Part of a small language model's weights: 256M tokens.
Each number is 50 + 15 x the weight over its row's rms, rounded and kept within 0 to 99. Layers, rows and columns count from 0. The size before them is the row's rms in percent of the matrix's.

# layer 6 MLP up, 512x128, rms 0.128, rows 245-263, columns 0-127
095:63 43 64 49 65 44 53 39 76 58 35 41 44 64 52 57 35 37 40 70 52 45 50 60 47 50 47 42 44 51 48 67 43 65 73 37 45 63 38 70 49 60 50 72 53 20 85 59 40 32 68 28 67 24 45 47 82 85 55 48 69 52 50 49 64 76 55 62 59 79 59 36 60 54 57 68 72 55 76 41 80 44 70 45 55 69 60 66 65 67 57 42 35 54 52 21 17 68 41 49 64 33 61 24 52 63 67 17 74 45 76 38 52 42 48 47 39 61 40 26 62 42 63 53 39 59 46 25
106:72 66 38 35 67 21 65 51 53 69 40 40 60 53 43 40 40 44 60 55 37 73 61 31 49 47 52 51 68 23 55 28 50 57 25 39 70 46 34 70 52 21 80 37 53 50 51 78 42 26 50 41 60 22 72 59 49 55 57 38 61 65 52 48 48 37 37 25 49 54 76 64 49 27 53 54 44 69 44 51 57 40 61 53 58 53 23 51 40 44 75 57 51 49 17 67 48 18 42 52 70 83 59 34 44 57 64 19 56 69 89 35 54 69 55 51 63 60 55 65 41 22 67 60 58 63 53 31
101:38 34 38 31 46 48 30 52 32 68 52 52 32 48 47 75 43 53 55 31 42 66 75 44 26 76 87 59 54 57 39 51 66 70 53 37 47 23 77 56 37 46 68 38 58 50 22 45 43 18 41 67 28 81 33 32 21 68 56 53 57 32 40 74 68 44 49 67 41 31 47 55 49 48 60 46 54 41 35 32 43 63 27 72 47 79 74 43 49 67 63 47 45 57 56 62 62 66 56 67 46 51 52 58 49 48 80 64 79 33 38 45 72 67 60 45 40 40 20 25 48 72 54 38 50 58 47 53
099:80 30 47 39 49 67 39 51 39 58 32 55 35 33 66 49 38 31 43 53 20 28 31 61 78 42 47 52 65 54 27 46 48 74 62 49 17 37 69 61 66 54 51 42 70 36 40 38 63 29 16 39 57 47 54 87 56 56 43 68 38 51 34 47 45 54 41 57 45 64 57 48 66 40 72 13 49 37 51 18 57 61 47 46 64 24 69 47 54 57 36 37 37 64 71 49 60 37 39 43 26 62 36 49 30 46 48 66 22 38 54 55 51 30 66 75 39 33 47 54 43 74 38 49 41 21 77 65
100:44 25 61 42 43 29 48 47 52 73 37 41 48 43 36 56 82 51 52 63 09 59 48 35 63 51 43 53 39 44 58 54 53 81 40 58 64 27 49 42 68 58 09 65 77 93 26 56 45 52 55 37 60 50 53 70 67 45 44 35 41 65 58 54 50 40 34 44 29 56 50 27 71 41 52 42 44 25 30 69 15 33 67 50 55 34 68 33 25 28 43 58 59 33 46 56 45 29 29 32 41 41 45 10 66 62 52 50 47 43 41 49 38 31 44 44 50 32 61 34 52 73 51 54 32 42 58 66
099:47 64 28 47 29 43 41 49 54 19 42 70 45 61 52 43 49 41 37 47 57 51 62 49 19 40 37 73 52 37 52 45 65 45 40 49 44 51 31 56 35 26 45 44 31 54 79 36 25 44 74 17 27 52 82 62 76 45 36 57 42 61 46 67 51 39 53 23 83 29 57 80 35 48 44 39 64 61 77 63 57 81 47 40 29 57 49 43 21 50 44 39 21 37 40 40 28 47 35 63 45 47 41 40 43 41 65 69 44 67 60 55 46 53 61 45 77 71 22 55 64 47 57 57 37 74 29 58
094:32 57 54 38 44 67 46 72 36 25 62 70 71 41 78 63 31 37 47 62 51 54 52 44 61 45 28 64 44 54 70 47 75 56 50 89 24 47 75 26 66 59 58 62 52 38 65 50 45 36 76 27 39 32 54 51 41 51 63 42 39 47 22 47 70 48 47 67 52 48 63 08 60 39 54 32 44 33 47 16 63 47 47 62 73 41 33 54 32 56 30 19 63 46 21 43 47 54 38 71 54 41 39 39 57 37 74 54 54 53 48 49 56 65 70 46 31 28 44 62 24 55 56 28 32 74 42 38
094:41 45 43 66 54 31 56 49 50 50 45 41 50 68 63 55 41 63 41 52 66 40 49 69 76 22 59 55 41 56 53 60 57 63 19 48 35 48 55 48 56 68 50 36 60 61 50 24 34 21 54 23 45 27 46 48 51 40 92 53 76 47 62 36 67 30 63 37 51 34 91 61 45 44 57 63 49 08 24 41 75 42 52 55 42 60 66 35 58 42 64 41 61 16 41 44 57 34 76 19 34 63 84 44 63 63 81 48 30 52 67 40 48 33 57 53 45 55 62 45 51 33 50 46 70 68 57 45
113:23 63 64 29 70 36 53 35 56 55 28 35 35 39 29 65 51 42 52 47 61 68 76 52 47 66 37 55 39 41 59 41 57 51 51 55 38 58 59 38 46 32 48 47 55 58 55 31 24 74 31 80 46 47 44 57 58 67 34 26 60 72 36 51 44 39 42 46 68 59 46 36 33 58 53 55 48 81 54 55 30 50 56 43 37 25 51 25 34 67 48 45 79 32 44 62 73 45 41 24 65 18 39 60 31 83 20 61 78 68 39 49 27 81 28 56 57 47 56 66 33 34 56 45 56 37 23 38
093:68 53 58 36 22 38 38 50 44 40 30 70 62 37 95 46 41 55 56 20 59 50 45 68 48 27 49 29 53 48 50 45 21 39 56 48 41 23 67 49 29 36 57 60 42 40 47 47 28 83 49 39 39 62 41 52 32 65 46 55 28 65 40 49 39 50 82 43 58 29 07 53 48 45 67 49 48 23 57 55 48 67 66 73 41 46 46 53 13 43 45 39 46 52 48 54 60 66 32 53 59 53 74 46 67 43 92 59 42 40 51 41 65 75 42 36 20 60 36 44 45 38 48 35 40 44 78 53
106:58 42 31 36 43 48 56 61 26 36 39 47 28 37 63 41 60 61 54 39 71 35 37 42 34 27 64 36 45 60 65 48 51 16 44 54 50 07 42 55 30 44 44 47 58 56 62 28 50 45 55 66 45 40 61 65 44 52 56 64 65 58 28 38 54 54 57 06 26 11 72 40 70 52 46 34 37 53 73 52 46 60 42 45 42 55 46 65 58 46 41 38 63 51 62 52 47 38 53 65 69 48 52 82 56 84 48 42 64 46 50 55 65 55 64 65 39 31 85 61 44 54 14 35 28 33 47 89
100:69 11 49 74 68 41 59 61 53 57 41 56 72 35 36 50 69 62 65 44 69 57 75 43 69 79 47 53 38 92 65 55 73 58 50 53 57 56 49 55 68 41 65 62 59 34 30 44 43 26 64 48 67 40 38 96 59 50 62 53 33 51 48 56 50 54 24 79 39 36 36 40 50 30 38 39 28 38 25 66 40 43 57 52 56 35 70 56 59 57 49 56 41 63 48 32 15 46 52 47 44 37 69 22 43 23 58 52 45 58 64 42 47 29 34 52 39 63 39 46 49 55 35 55 32 32 21 29
106:99 68 51 32 58 55 30 51 58 48 81 61 58 67 44 27 32 37 70 33 33 25 51 53 57 50 35 39 47 68 77 66 67 45 46 46 43 36 54 49 36 43 56 72 38 64 35 24 32 51 43 81 65 78 40 42 55 24 48 63 39 39 56 39 74 12 64 48 58 40 60 51 23 55 41 52 51 63 52 56 40 42 48 65 33 25 46 61 73 52 40 27 45 63 55 53 41 56 49 72 90 34 61 58 52 73 60 44 47 35 43 53 33 55 71 51 34 66 39 61 41 53 68 51 61 45 52 23
098:91 39 54 43 46 40 62 47 52 47 46 51 46 61 58 64 51 47 69 56 52 52 45 50 75 53 58 48 67 48 66 47 39 53 36 46 52 50 60 76 67 45 65 17 43 43 50 39 47 73 45 62 56 65 38 38 48 60 34 46 64 42 56 32 51 68 33 31 44 64 66 50 70 40 22 48 27 63 58 61 27 34 46 73 57 43 66 30 53 37 17 55 60 86 55 65 33 59 63 48 54 13 08 63 72 70 62 55 52 38 62 57 62 27 72 61 52 64 82 42 57 43 15 18 38 33 58 53
090:45 52 67 30 58 72 54 50 66 35 35 64 43 43 49 73 57 70 59 31 69 35 68 48 30 30 39 62 44 50 50 45 55 40 64 48 58 60 41 30 72 54 49 42 64 50 87 54 58 23 82 14 70 62 60 81 48 64 61 47 20 71 48 46 69 56 44 40 50 80 63 37 64 48 47 35 44 00 64 68 66 57 48 57 23 59 43 52 28 37 40 40 61 37 69 50 71 61 59 47 63 48 41 42 54 33 39 76 29 69 65 47 57 51 75 64 33 68 46 39 48 56 31 51 54 32 47 63
104:72 56 50 55 42 44 55 54 67 52 49 83 68 51 33 79 41 34 51 25 39 34 49 47 45 62 47 54 27 49 43 66 74 57 71 49 43 58 42 57 72 42 42 21 57 66 32 59 31 35 27 44 69 67 21 58 65 49 63 43 47 41 41 43 60 47 58 67 48 49 50 27 52 54 55 35 49 22 46 59 30 67 45 55 43 18 60 34 67 92 62 24 59 21 56 72 49 56 16 60 41 71 73 20 57 58 44 57 38 48 64 56 38 63 47 40 50 55 27 27 51 44 62 71 75 30 37 36
083:33 63 20 44 55 72 55 61 40 40 69 72 71 52 37 73 35 20 79 51 66 41 53 33 06 64 55 61 43 39 45 48 27 64 59 42 35 37 50 50 57 45 57 31 35 69 53 48 62 65 59 39 08 41 46 44 39 55 50 69 43 60 36 63 31 58 07 34 70 57 72 65 61 48 52 49 48 33 46 68 52 54 37 34 36 64 57 56 55 59 56 50 37 37 62 33 52 25 58 61 81 33 32 52 20 28 56 58 39 66 73 41 60 47 34 51 60 44 69 70 67 62 36 35 66 36 54 45
117:51 45 45 64 37 49 63 18 36 42 33 38 59 58 51 34 80 60 03 47 84 53 48 34 35 31 54 60 67 36 28 35 71 44 42 60 49 65 48 45 61 20 55 63 43 71 67 42 46 58 27 30 42 15 65 56 56 49 67 67 36 70 56 44 65 42 36 63 49 42 54 51 77 50 66 59 41 36 41 36 73 35 41 41 61 46 52 34 54 41 34 30 55 83 57 43 55 66 34 55 65 34 45 31 49 24 77 45 18 45 50 54 46 69 57 30 41 38 35 34 42 69 57 45 66 39 40 72
109:48 48 50 70 47 59 55 66 52 40 42 43 46 40 38 52 48 65 50 59 47 29 55 81 52 80 65 51 54 66 23 78 61 68 77 50 22 39 79 32 64 57 24 77 63 42 65 72 42 62 58 57 28 43 47 66 42 44 59 45 52 18 50 66 59 28 64 69 39 41 47 61 56 68 60 72 40 43 50 65 28 59 51 20 53 50 40 33 53 19 69 55 60 68 53 61 50 47 70 74 26 61 63 45 37 69 51 40 50 53 30 52 61 41 37 62 85 68 31 40 76 53 50 64 49 29 35 81
# layer 6 MLP down (transposed), 512x128, rms 0.126, rows 245-262, columns 0-127
094:64 50 44 54 50 48 29 59 49 25 54 38 69 25 47 75 67 35 37 11 31 67 56 50 26 46 36 49 41 47 48 62 26 47 48 59 70 56 65 67 46 72 71 56 47 58 43 30 36 57 40 72 59 33 65 38 50 38 68 31 18 33 56 62 54 49 55 71 36 40 52 63 82 33 67 81 53 46 40 31 47 40 67 64 38 65 40 45 37 53 54 51 63 56 14 49 58 42 54 35 49 39 69 44 46 67 36 54 16 50 77 18 29 39 55 59 43 67 10 59 65 61 49 45 49 64 63 53
114:72 54 55 39 42 14 30 39 43 66 30 27 34 64 38 55 47 58 25 52 64 70 62 19 65 45 25 50 55 44 31 49 83 68 36 57 66 20 42 28 58 37 07 40 44 61 45 61 61 52 46 57 55 45 44 52 55 50 40 55 44 47 49 53 45 71 57 52 58 52 60 44 45 23 47 67 49 53 76 51 62 64 24 57 90 29 42 84 33 40 66 38 55 34 21 58 31 38 62 59 30 37 34 43 43 42 52 35 64 61 58 28 46 59 24 53 48 60 55 52 64 53 52 68 63 73 75 58
101:67 86 70 67 41 39 80 32 69 08 26 45 53 35 63 32 61 42 41 19 47 34 52 59 32 22 35 45 29 44 61 41 52 51 28 60 43 71 19 52 45 51 51 44 52 61 52 60 43 49 36 42 80 41 70 40 55 58 46 34 35 65 60 28 52 30 60 40 77 67 37 33 41 40 35 50 48 62 37 55 24 51 77 38 27 38 45 69 44 27 30 55 52 65 42 47 67 49 71 37 51 43 32 58 55 60 29 37 47 46 64 61 45 30 39 49 61 61 67 58 77 51 21 61 39 59 41 38
097:72 69 51 45 27 40 52 65 32 43 69 65 66 39 59 62 35 35 50 59 62 85 54 40 80 60 64 52 49 63 59 64 20 69 61 55 60 57 53 27 68 52 50 56 54 64 54 32 75 56 72 26 68 68 43 44 21 49 67 13 33 46 75 54 51 64 47 51 45 22 37 77 47 51 53 53 52 62 45 66 51 51 27 36 59 59 55 44 37 53 45 58 68 20 48 07 59 49 46 39 30 31 71 61 54 71 27 45 35 22 59 56 70 54 62 39 59 62 66 69 41 59 48 58 76 47 53 65
095:57 38 72 42 49 20 36 73 49 33 35 52 18 41 37 45 45 52 32 21 54 38 52 37 18 63 23 35 53 62 72 44 63 57 45 43 54 44 79 64 59 42 64 16 60 52 48 60 41 58 35 38 49 39 38 57 78 64 57 47 60 70 46 47 71 29 46 39 74 40 33 51 30 38 66 45 61 68 42 39 20 73 55 49 49 42 84 66 59 35 43 50 77 48 51 58 40 38 56 32 73 58 71 63 58 47 60 26 62 70 63 43 64 18 35 36 42 57 57 65 42 66 50 86 57 51 33 46
101:33 67 36 56 50 46 37 51 58 34 60 45 52 44 51 63 72 52 49 29 43 48 64 53 00 38 48 59 31 41 85 50 41 60 54 49 44 42 67 50 18 20 62 52 62 45 52 49 33 23 37 14 46 24 70 49 50 56 49 64 50 59 46 52 63 20 60 41 72 50 51 42 58 40 67 42 17 54 59 57 37 46 13 47 32 72 61 42 69 62 50 70 36 62 62 79 50 32 50 30 56 46 48 51 50 27 72 61 33 45 46 09 52 62 58 58 64 57 45 60 55 52 68 60 24 56 49 47
095:30 20 63 60 34 64 58 60 33 14 61 54 56 45 57 53 60 42 31 61 42 57 73 62 74 50 62 56 25 59 24 65 69 64 62 71 27 88 56 34 41 58 34 73 42 42 60 71 31 28 55 56 28 25 37 74 64 44 45 50 54 21 34 67 56 41 35 66 40 69 53 64 63 49 44 31 66 42 46 47 56 74 47 57 43 38 43 46 54 43 67 32 34 66 24 30 46 17 35 32 51 54 60 49 43 50 60 66 20 59 37 64 65 51 62 54 40 44 51 44 30 47 31 27 64 41 29 35
095:57 48 62 20 61 66 59 27 44 63 14 66 70 53 16 57 51 53 56 51 50 60 81 37 40 47 51 53 49 71 79 43 65 49 78 56 58 58 34 37 86 51 42 55 41 76 61 73 40 59 48 26 67 56 59 49 70 61 56 50 31 32 52 54 57 45 73 29 44 51 21 42 45 53 62 62 31 35 61 42 56 56 66 68 24 51 63 41 50 59 78 74 23 45 49 65 35 35 58 62 59 23 40 41 52 81 51 76 65 39 44 78 54 41 36 63 60 47 46 69 73 62 57 37 33 47 63 48
109:35 44 54 75 55 51 55 33 52 58 42 52 61 42 43 69 56 31 11 63 39 55 55 28 26 67 33 73 38 63 63 34 73 45 83 42 49 17 50 27 33 38 39 71 29 26 71 32 35 56 43 52 61 46 31 49 72 39 41 37 48 50 44 38 40 40 49 39 70 51 59 22 41 75 65 37 35 70 51 52 42 42 41 24 46 43 28 69 39 59 59 54 44 40 45 32 55 45 43 42 40 18 60 40 48 76 62 55 56 78 37 70 32 63 33 71 59 35 79 62 61 34 57 39 66 37 33 36
089:51 63 66 72 92 68 43 53 43 65 65 46 32 57 53 57 48 37 55 76 51 52 46 39 45 54 61 78 48 60 58 33 54 75 51 46 58 51 36 46 59 59 32 54 40 63 77 70 27 29 56 35 54 32 55 65 42 46 28 35 51 45 51 86 24 49 46 42 41 57 71 37 48 60 68 59 69 68 42 39 46 59 43 49 55 55 59 31 68 60 56 68 77 54 65 30 29 78 56 45 64 68 48 64 46 55 27 27 71 53 62 86 57 52 52 57 52 42 63 55 99 66 20 58 56 51 43 72
101:56 34 42 64 64 25 62 32 86 66 53 58 66 60 35 66 49 53 67 48 40 71 48 50 75 60 50 59 70 59 68 44 32 39 44 67 63 82 38 42 67 46 57 54 57 43 44 61 58 64 66 41 52 49 58 57 42 48 84 29 41 28 45 24 61 51 45 80 72 46 53 66 79 38 46 67 50 62 26 53 72 47 59 46 56 49 35 45 59 48 52 55 56 32 34 41 57 66 68 22 20 62 38 63 39 30 52 51 47 50 34 70 51 74 68 49 64 68 28 57 57 26 74 78 41 83 22 37
093:47 29 40 46 26 39 23 63 66 48 32 59 29 52 50 39 50 33 49 61 32 42 55 56 53 25 65 69 39 45 47 33 59 36 37 44 67 41 59 39 57 68 70 64 33 11 66 37 39 53 51 58 29 31 50 44 66 39 27 56 43 52 43 59 63 43 52 29 25 50 40 21 51 50 58 66 72 49 59 35 53 60 40 43 24 50 64 61 49 50 57 31 44 51 43 63 41 87 59 31 49 65 71 61 64 52 72 29 40 47 54 00 31 66 16 63 39 17 34 51 45 29 35 65 40 51 35 59
098:40 40 63 42 50 67 70 55 27 71 46 33 71 45 52 29 65 61 41 50 60 55 44 46 47 52 45 54 38 34 49 41 43 58 57 55 50 10 52 31 27 49 43 37 61 41 07 53 51 59 52 21 28 58 71 53 61 58 72 45 47 54 44 37 58 33 27 36 71 79 43 67 38 57 52 42 59 33 48 42 33 38 42 57 37 57 41 54 49 41 54 30 43 61 63 64 42 53 49 46 47 23 48 34 30 21 58 60 65 61 31 99 54 76 38 60 57 58 50 49 49 36 53 27 45 55 37 53
099:21 40 51 59 44 56 60 81 67 46 68 62 67 55 77 35 48 47 46 46 65 33 40 48 25 60 52 62 41 36 49 58 55 35 61 58 62 56 66 63 47 66 50 32 35 43 28 58 47 83 84 70 82 54 22 69 52 43 38 41 38 51 28 29 59 53 67 48 62 36 44 62 23 95 74 19 48 40 41 54 82 53 51 54 34 67 25 59 30 52 34 61 51 35 42 52 69 53 53 29 54 60 69 61 37 36 47 43 50 58 36 62 57 42 71 63 20 42 34 44 33 43 32 41 62 52 42 65
087:54 43 59 45 38 37 73 64 29 55 71 39 51 53 39 64 56 52 50 66 37 66 68 49 43 12 40 50 35 66 41 39 51 63 27 48 00 45 65 57 35 50 66 55 49 55 40 49 61 73 57 62 73 53 26 43 61 60 66 42 52 45 49 36 52 38 17 38 56 53 38 20 50 33 40 22 94 62 48 57 52 53 45 60 54 58 44 55 51 42 54 62 60 87 29 51 26 69 55 52 32 29 49 68 66 62 32 59 50 45 74 58 50 45 36 35 57 37 16 54 53 16 40 66 63 73 45 35
105:53 59 54 23 52 58 62 65 73 75 48 57 44 45 42 66 74 40 35 48 39 41 59 62 52 48 77 45 38 58 52 47 63 63 54 53 21 51 64 59 73 61 70 43 42 62 81 72 49 73 61 30 47 61 35 48 53 40 37 58 57 41 34 33 45 69 76 59 40 60 56 23 50 46 53 39 69 58 51 31 29 67 35 92 39 38 54 29 62 62 70 38 48 41 38 80 55 51 12 32 40 61 44 31 49 41 34 50 67 27 81 75 40 41 41 57 67 52 29 38 73 48 77 25 62 43 59 50
081:68 50 49 42 47 42 64 30 46 99 69 44 36 71 43 43 54 61 86 38 48 46 48 47 61 66 65 40 37 58 70 64 30 43 62 28 44 75 42 51 60 60 36 57 61 55 75 31 51 42 61 65 47 36 40 58 39 34 78 54 39 71 30 38 48 58 64 69 42 50 70 53 49 50 48 59 38 62 36 40 50 35 66 80 53 40 36 52 32 56 27 73 32 24 63 28 28 57 60 65 64 73 57 55 62 61 35 45 64 68 79 72 68 57 63 55 71 59 54 25 70 43 70 76 32 57 58 65
116:16 09 45 22 40 37 19 64 14 55 42 79 64 48 61 63 45 47 46 67 52 30 44 60 16 60 53 32 44 53 58 62 51 61 61 49 53 25 37 37 51 49 74 50 59 29 35 33 60 63 51 35 45 42 59 21 43 53 59 57 44 67 71 61 38 41 52 46 40 56 45 58 70 50 57 41 40 51 37 55 82 61 44 55 73 76 65 57 54 60 26 33 48 47 35 49 26 55 62 71 47 58 44 68 40 54 40 31 49 56 40 24 34 15 59 61 56 24 49 67 37 50 43 52 26 42 83 45
# layer 6 MLP gate, 512x128, rms 0.142, rows 246-263, columns 0-127
109:55 55 43 51 68 52 85 45 62 54 64 63 38 40 52 49 36 60 52 65 33 49 55 54 28 50 54 72 66 19 63 49 29 56 40 47 48 55 44 76 22 42 85 48 32 41 44 66 32 39 56 31 45 50 71 42 46 49 59 42 75 67 48 55 42 35 26 61 49 35 71 42 46 54 63 48 29 67 20 60 37 44 74 40 40 75 40 28 43 46 62 48 30 59 55 49 72 42 40 64 96 80 48 50 69 46 48 41 54 57 50 46 60 54 52 26 39 47 47 63 00 44 69 54 36 51 19 33
098:64 52 77 38 66 52 28 33 21 70 55 42 53 42 66 44 78 60 20 59 33 62 47 39 36 40 43 64 63 52 42 47 71 52 56 44 34 65 44 52 56 39 29 66 37 59 67 59 74 55 34 36 81 50 66 29 54 26 67 57 62 66 23 48 42 63 47 49 69 46 74 63 31 48 59 62 49 55 58 59 53 67 50 28 55 40 42 82 55 38 39 43 43 57 45 62 68 42 45 56 48 70 67 24 80 37 16 63 46 45 76 48 47 46 53 22 69 74 68 56 14 63 59 78 44 60 51 62
106:42 71 73 45 40 49 59 63 52 37 38 68 48 42 70 32 75 60 41 63 15 35 54 61 62 67 24 39 53 17 54 59 76 49 58 58 29 51 53 93 42 65 69 45 63 52 54 64 60 32 68 68 59 39 68 47 53 81 64 39 53 17 64 68 63 43 65 74 47 73 30 48 17 56 63 49 71 47 29 52 52 41 30 41 54 43 52 33 50 46 65 52 43 59 62 58 47 79 20 60 46 41 81 42 45 35 67 49 44 80 46 68 59 58 53 60 44 46 54 45 66 56 71 73 57 53 54 40
095:33 50 77 40 59 59 57 61 44 48 50 35 32 44 50 59 40 59 62 51 48 42 73 47 38 60 61 88 56 38 66 63 36 89 31 39 62 55 52 47 59 42 41 68 74 59 43 59 51 39 80 51 57 29 35 30 18 28 56 55 45 71 43 49 54 57 30 49 58 67 74 56 35 26 62 47 55 32 36 69 46 58 38 64 45 70 73 34 34 45 49 87 49 46 26 61 54 41 93 67 58 24 65 41 40 38 54 60 66 45 73 47 66 67 72 43 27 35 58 43 36 57 39 53 18 54 33 54
100:39 36 77 55 55 37 47 66 65 63 55 57 47 49 63 50 79 25 49 27 42 45 75 71 24 40 71 37 39 33 62 40 45 65 39 35 47 46 50 58 34 46 44 43 33 16 29 31 63 43 50 37 36 53 47 38 19 78 57 55 62 42 29 65 37 80 43 40 49 35 59 45 55 62 32 40 48 25 44 41 31 52 38 52 30 65 83 65 48 37 99 40 67 66 52 65 68 72 38 65 71 65 75 34 41 46 59 45 43 36 61 63 69 40 44 44 35 51 65 34 55 36 66 53 52 67 37 64
090:46 34 42 69 60 51 64 49 71 52 73 37 68 94 36 47 62 56 56 34 86 43 63 56 67 71 44 57 41 47 57 65 54 48 63 62 46 52 59 66 49 57 64 45 37 39 55 74 84 42 25 50 39 49 37 44 37 51 61 38 75 42 49 52 34 66 58 54 27 56 65 61 65 78 79 54 63 47 47 52 36 67 71 37 59 44 73 45 75 19 71 56 40 40 70 46 49 44 59 34 74 43 36 50 54 54 14 53 44 40 50 59 53 45 74 61 29 48 88 31 54 37 63 85 48 48 34 35
093:27 23 58 84 62 40 43 45 62 59 84 55 44 71 72 43 61 45 33 52 33 36 67 69 46 77 73 52 15 32 34 60 50 65 42 50 68 60 51 30 34 17 53 54 66 62 45 65 59 58 26 68 50 40 40 47 53 48 25 71 58 51 48 59 59 53 30 46 22 45 16 47 52 40 50 48 45 61 30 42 64 49 27 63 55 45 71 35 57 37 40 66 47 48 38 62 43 52 33 74 61 73 42 56 72 64 51 44 68 44 41 49 38 50 37 34 60 21 53 57 71 60 34 56 56 74 10 46
121:45 51 60 49 43 36 78 86 55 45 52 55 28 35 55 71 54 33 66 58 57 08 55 77 29 32 70 40 56 68 61 43 31 52 24 58 39 51 66 84 52 38 40 51 55 49 30 76 51 48 70 27 50 47 66 57 56 73 46 71 69 26 65 61 52 70 66 57 38 62 19 66 68 64 51 43 58 23 62 60 63 56 51 57 31 73 81 35 66 27 70 52 28 48 64 44 68 21 51 63 35 51 46 64 55 48 38 55 46 62 47 61 67 46 62 50 34 51 56 51 51 35 46 58 32 51 39 75
090:51 46 62 37 35 76 26 19 41 60 59 62 52 43 69 26 49 53 38 33 53 62 55 31 26 35 47 41 28 53 47 26 52 40 46 50 63 56 66 51 16 22 54 59 42 61 43 56 38 54 54 61 64 61 49 53 37 26 77 43 33 42 42 59 61 78 54 81 53 23 57 36 60 29 59 59 40 39 78 50 57 41 74 41 12 34 42 57 48 54 51 59 30 34 51 65 41 40 38 43 66 53 55 37 53 32 51 57 55 07 59 45 43 77 66 36 57 41 48 69 12 65 69 22 36 59 47 53
097:34 28 49 37 51 32 53 30 67 57 73 48 61 63 53 70 56 59 84 46 29 63 46 51 48 57 69 67 80 64 80 62 68 51 33 60 56 67 41 57 67 54 43 71 72 76 59 49 52 37 60 55 49 54 34 43 39 45 69 60 50 58 61 21 69 50 42 73 76 28 49 61 69 21 45 58 42 52 26 47 64 55 34 42 66 42 49 36 60 47 72 58 83 52 50 56 74 51 66 32 49 64 39 33 43 45 58 32 49 53 40 47 41 40 73 58 44 44 58 74 53 11 66 82 44 51 12 64
103:56 42 64 60 51 49 42 22 57 57 46 64 61 37 33 67 39 61 63 12 44 50 63 56 30 76 40 57 52 76 70 45 55 37 49 57 41 24 47 43 34 37 46 63 46 48 25 15 36 71 73 60 80 68 61 57 48 31 78 39 26 35 54 50 38 52 39 73 88 43 29 70 45 29 51 35 28 44 55 59 43 52 71 38 64 49 43 56 64 43 27 78 54 47 40 33 53 61 68 43 36 37 50 28 47 43 44 63 50 42 39 63 35 69 50 40 45 10 30 63 37 38 53 77 41 45 45 35
107:39 24 34 73 31 82 53 53 74 44 60 50 41 50 50 65 78 41 40 40 41 65 51 52 67 42 53 71 55 22 30 52 59 72 62 62 45 57 44 58 69 45 28 33 57 43 59 50 46 38 52 21 59 47 46 49 50 59 73 33 67 49 64 63 43 73 40 63 61 31 45 36 79 37 60 47 54 36 57 55 54 42 54 20 49 85 55 53 50 33 51 51 75 54 44 58 47 82 37 69 31 78 68 19 76 33 36 65 49 52 78 51 49 31 42 29 75 28 44 58 32 66 32 46 24 54 60 54
102:46 21 52 44 58 68 50 42 78 62 59 57 65 37 25 39 81 51 20 33 63 47 45 45 36 27 64 54 49 67 41 47 49 44 49 50 55 57 52 44 35 34 61 62 35 55 25 73 52 49 43 63 75 65 40 69 43 24 43 73 18 51 35 51 55 35 57 58 56 28 42 36 72 91 51 37 34 19 37 41 58 53 51 53 51 62 48 63 25 49 83 84 42 61 51 49 72 59 73 47 68 53 40 45 39 40 58 56 48 32 63 49 37 53 59 27 33 33 44 82 47 30 75 29 66 57 44 38
089:66 50 65 62 37 63 57 53 35 61 49 50 46 68 41 59 30 51 44 63 23 47 46 22 54 59 61 49 60 57 60 48 73 63 37 51 62 51 69 65 34 25 44 37 41 49 47 37 48 52 40 86 54 76 30 34 64 63 70 32 67 30 58 45 69 55 36 28 55 38 27 29 49 65 41 28 59 54 29 40 14 67 32 65 68 46 57 42 70 20 77 63 37 51 57 54 44 59 68 63 59 23 65 60 62 49 62 31 55 47 67 45 98 54 20 54 52 50 44 72 59 48 73 30 51 36 70 51
103:63 35 58 48 34 48 58 69 51 54 28 51 65 55 56 73 64 65 55 59 60 30 68 25 22 57 83 86 34 56 80 26 13 42 58 57 64 66 62 56 70 60 57 50 63 55 58 57 72 60 65 62 75 64 64 57 56 60 57 39 67 52 72 13 55 46 58 39 53 55 43 32 58 37 62 51 60 43 54 26 20 52 70 42 49 67 45 65 55 49 73 66 56 71 68 40 43 61 51 52 50 51 60 55 70 33 22 51 46 32 65 60 52 54 46 73 58 48 45 67 65 25 52 12 31 48 69 42
087:40 49 36 81 41 50 49 36 46 46 52 30 28 58 50 62 57 77 64 36 46 56 60 60 51 30 41 59 70 58 75 48 38 66 32 40 37 44 61 20 51 68 57 54 62 42 49 39 49 51 77 57 31 37 54 21 72 16 72 57 66 51 36 54 54 72 35 62 42 55 59 42 34 43 88 59 41 60 51 40 57 56 61 52 61 61 61 15 56 38 74 90 48 85 50 46 29 56 55 62 49 70 53 69 44 69 42 53 18 62 36 46 68 54 66 42 49 44 45 40 43 43 54 86 35 80 49 65
123:34 49 57 63 23 62 55 52 49 46 30 58 34 33 70 55 57 38 48 36 72 61 58 65 35 39 67 79 44 41 71 19 52 36 45 58 65 54 62 47 54 26 73 28 38 73 68 64 26 45 46 21 61 35 63 42 62 96 56 36 59 39 64 35 56 44 35 39 73 27 39 38 72 12 50 50 34 27 34 44 67 80 53 40 42 78 39 41 18 47 47 45 47 55 54 52 51 48 25 67 73 53 46 58 55 54 39 50 62 66 74 54 41 33 44 63 53 32 61 60 55 22 46 49 58 57 38 56
104:23 02 13 57 46 49 73 78 52 64 69 76 66 33 43 35 66 50 28 43 56 45 60 29 50 40 70 59 50 48 51 83 52 56 35 49 48 56 70 51 34 46 68 58 38 47 75 60 58 60 50 46 39 36 68 59 35 42 43 66 60 54 31 51 53 38 28 57 18 41 36 51 51 78 47 50 46 73 52 46 19 66 37 55 38 33 36 54 59 42 49 68 75 63 55 83 37 19 47 82 55 62 39 77 35 46 41 51 58 64 52 51 65 45 43 61 43 67 47 70 44 37 60 49 35 42 50 37